python train.py --d_model=320 --head_dim=64 --d_mlp=1280 --norm_eps=1e-05 --positions="learned" --attn_scale=0.125 --bias="qkv" --parallel_block=false --decay_shape="linear" --batch_tokens=65536 --dataset="wikipedia_en"
Each number is 128 + 32 x the weight over its row's rms, rounded and kept within 0 to 255. Layers, rows and columns count from 0. Numbers have three digits each. The size before them is the row's rms in percent of the matrix's.

# layer 4 attention output (transposed), 256x320, rms 0.0775, rows 104-121, columns 160-239
098:147087124051069104047156133150104124129146136094139128147092145167148171137148129203143101121171168081176132099113151132136119122072104134176085127127114144140182096124092139106128116084136068170160114072097119085131131099089120086153150095
095:103161124102127120166092059058104125097123220129100147092100133171152160129089114088156094113078134127103043164123091149177065135082146095111166101105143120137146167209092141191131106152128172202143125144155110180161095104172174108133140117
095:144114119086143154098101158209132104087092126126114152169124131085128137094166158132145158155141136171117074100145155126172123102113165128087118082156154156138152109137130187103083142157144161103095141169138158148132147097134153092142101088
090:103175208131083130129099112166102167160106091153145104092123107012194121130166193116139112117157136107119144133125103179121152055156163116165103080166134185116076199154097076151178113069150130108164158140150064162166107128151176070099139062
081:177137117140138095124121158179223067168111156155085159114069188115160166124099185111184122126118186081146117137158187128129161100172122166124078135137119134150107124196142134110162156154135165148124112060099158145106134204149165128155106123
086:191132187129128091136025095158065107133086131115100161029181103114119088141150126107161134155125155134084087125071143192164133071167191128096102133101098163148097171108073099118108158110117116096116137128148166081165141088080154109088154170
092:127153087131098146151111148172156125125095181117165120126076143067160155164143168092133123091094152126115183113065140149094110064098185147130146100192137144180174133169105096157129185064125142141166131087145090142203124045107136063096145130
085:164099124178105043098130143073121138105126130117095144091069070151161104162118134156099118087174145120173176141105116111125128112130127164191115167176116103132063108113075152123112188142106130134157119134103062077183138156085084131078153125
084:133171129159089204141090134130148118112142168106109138162084130106082144090063177084088157186109120121091095159086109146122165173118062165111104071113136099162110122121140145146078107091092108115176069120097093178101153124149215137138164091
080:062115146127104119100121097086144101162120125086136127073101133120120093139110136174117122124095126189224157161157117069101123160153107119126136084138102176119124088074149164103105158086159125099116116117099178071127121132132071088159119160
103:174115119166141164120087197145165132105141137128167145084134120126135122173141104098118104091137140109149097109109131125153101127179137147148159106144081147176131188085173114105096165047118161175147150119146174159107171097180144194147117167
087:164095148141085137179128109117174152138170164131154061156146098116072089111097119168101138111090066121189145113108150096080138097090133146182094074118139122141162118076098109116132154120120145150076106153130084081171188142131116082141121106
099:082111103141091139092070182122139149120119154145142148083065131128140169175130109114124147217099173108132115074098147125153146164135122126138125152197130158122140107172049109116068159125206155115124115096124163103118118083139113089183116119
086:178101173155109113069127138087113025101173138147092175106145151140110175166125154118158136116112149089106131118120139136104144136130165106156146123142095113085104131116174091081177191151117132108072096137147171095103135111150088136151183185
091:095119141110146091098198142163137135111175073150165135154108166086158132177079129202095088091185123083175098165137093083145122097139170078137143146056166175155138126141207113149108148090102078114114136174125043124137116094170116132107096172
083:094114069114076162140068128197139139179130130122111096220076126115164147105123129146102081106132107148186177114134094084180110156090153088149103147071102149137170107176088138109104036107163052099147095139131193122146114079102116130115094134
091:167083109108096094157184143146065137168086105177143182166193120156163080146149153138112134099156125098152179151141174183097087078135118134112132149108083177129146202125106135172134137174130164115126138163148092126135060097106132183203103140
079:133129101151163158114155117149142117186069130165096116192094062070115136056160145156151113079122102077158145158145129164080124135155096103053104133035092138154134152115097135139144086111095148158158069121187157112113135119177165154141078146
# layer 4 attention value, 256x320, rms 0.0931, rows 105-121, columns 160-239
102:144154131102135083160119159153128173128141139049124108140131105110110110127135115186064162130140114125164135128123182119104187166161181109129102173125158084079139094094178119070139101147103099166118151070069134103138117174103110158111168097
096:118184138144115155111177104080148088147110107171166096092106158164120066094152169127176132139143125100156140056112166087084150171097165061079120190119107092100084176127151130172162143130081121155167130127177124041122118148082145175143154137
097:204149086144143155096131164142191136074157166148110140096128145162106102141164107135109138171135135174118157162136140111171130203098149125126103187100142090140135133122225137065192120142125083060144084150101154091169120121106113159142128165
091:129098137127138113129107102131019191114137083131149197115108125133121085103116109120101100198091112116175114152119105154133099146091090122122134122069124182108149115086131044129084112148157140076148056148169145131112115121130123157121153100
090:111203123159196141095137142133169147100162130133128125181078155151143088125154140222119086055124141119133158141176140146147125127134096082180151126160143121070146092125154188209115118113117102128123116112113080101138134127158124082128096117
094:165102136108074095125148115145105145153172141119131135140114094142105071105161124125125118110132144145152154152147154157127163161145114107128057198128066118142095125080213224115146119140183154061042189167124158038119139154120125088170136158
102:113204117147168200182118090209114133108108096163150136145120176127126140088080106124136089111092147101105095103139147138123230128091115061143144102125163171146173139120160136142104125141140146145122139090092169130102128089169156131180113150
092:075135129144164076164138082125113130132111114158210146126123076145144092111141092174179147151133115128120145147146120070158133130164175102151141194140106112107131073117140113104146165208118165144088163133142116104176077111115079157164073134
095:169096089077120128082102120146147126141131118140167106140119139166122113136158109116097114160156088086075078091137098114112109091200114208117131102148127143110146144157127092143094064108164191131191109160176115174114067189108150097090139107
113:099119134130087103148122135140130133102091148128135149083107154163163081182160101140136160148097165116127159186126163154150079146098169085117112142107147081128143125156081157117115114164125103084111138128086066102168120131159159127118118087
102:115139118119124102150101116136064100133148141153128172111140197125143150142144112061149139175181120096111097131149127081139098197192109117148188175120133131151099138210184117112042081142151112135189112119120187136097006137060104159088154131
102:164182138089247153136189106186126077095127076110094128091116124101126088093138153142131212078120122103104136112156123131090168109107160163156125149120061135189089177086136122113093126100080104139206154167218128081131203146156114119104133135
100:097153076116126141092076083204174209142112151074096094159118113120148187155124093159150083098173122145119143084130132111139063083146161128103150116064149167140133123139139130176111116103105145130142159163118046226138133171156141118134134079
099:161112059131137086167132135156156105149120138098127075135166110118125166074168123093170136099110076076068164103154164146137136155094146120119062099141155152112182186133082154145131116129095164126121172150100199111092153154098115150160102081
091:133020151115147113091194183121121142135130166156123139151146176127143090051094098183085184146065117126170102110155146122120141157151095127128123141091081088103124195147158155192135154185055153069140173153101080144083181089097139103088169107
100:163113088162142177124123114107188097150155115109115166184031135145101141146119108115103104104106163181089088128174116105159161154124164164128146124145201089122131140086120143111128179109132074083085166111130136096145129153102139172103154137
094:089112070114093172082132184097120156071104117160165146159118173113153136111112122100110120193113117185149111071109150093183115166107098123119179114191147164081117054115148116159187166139235069096164202138140082073128062164148075166122156120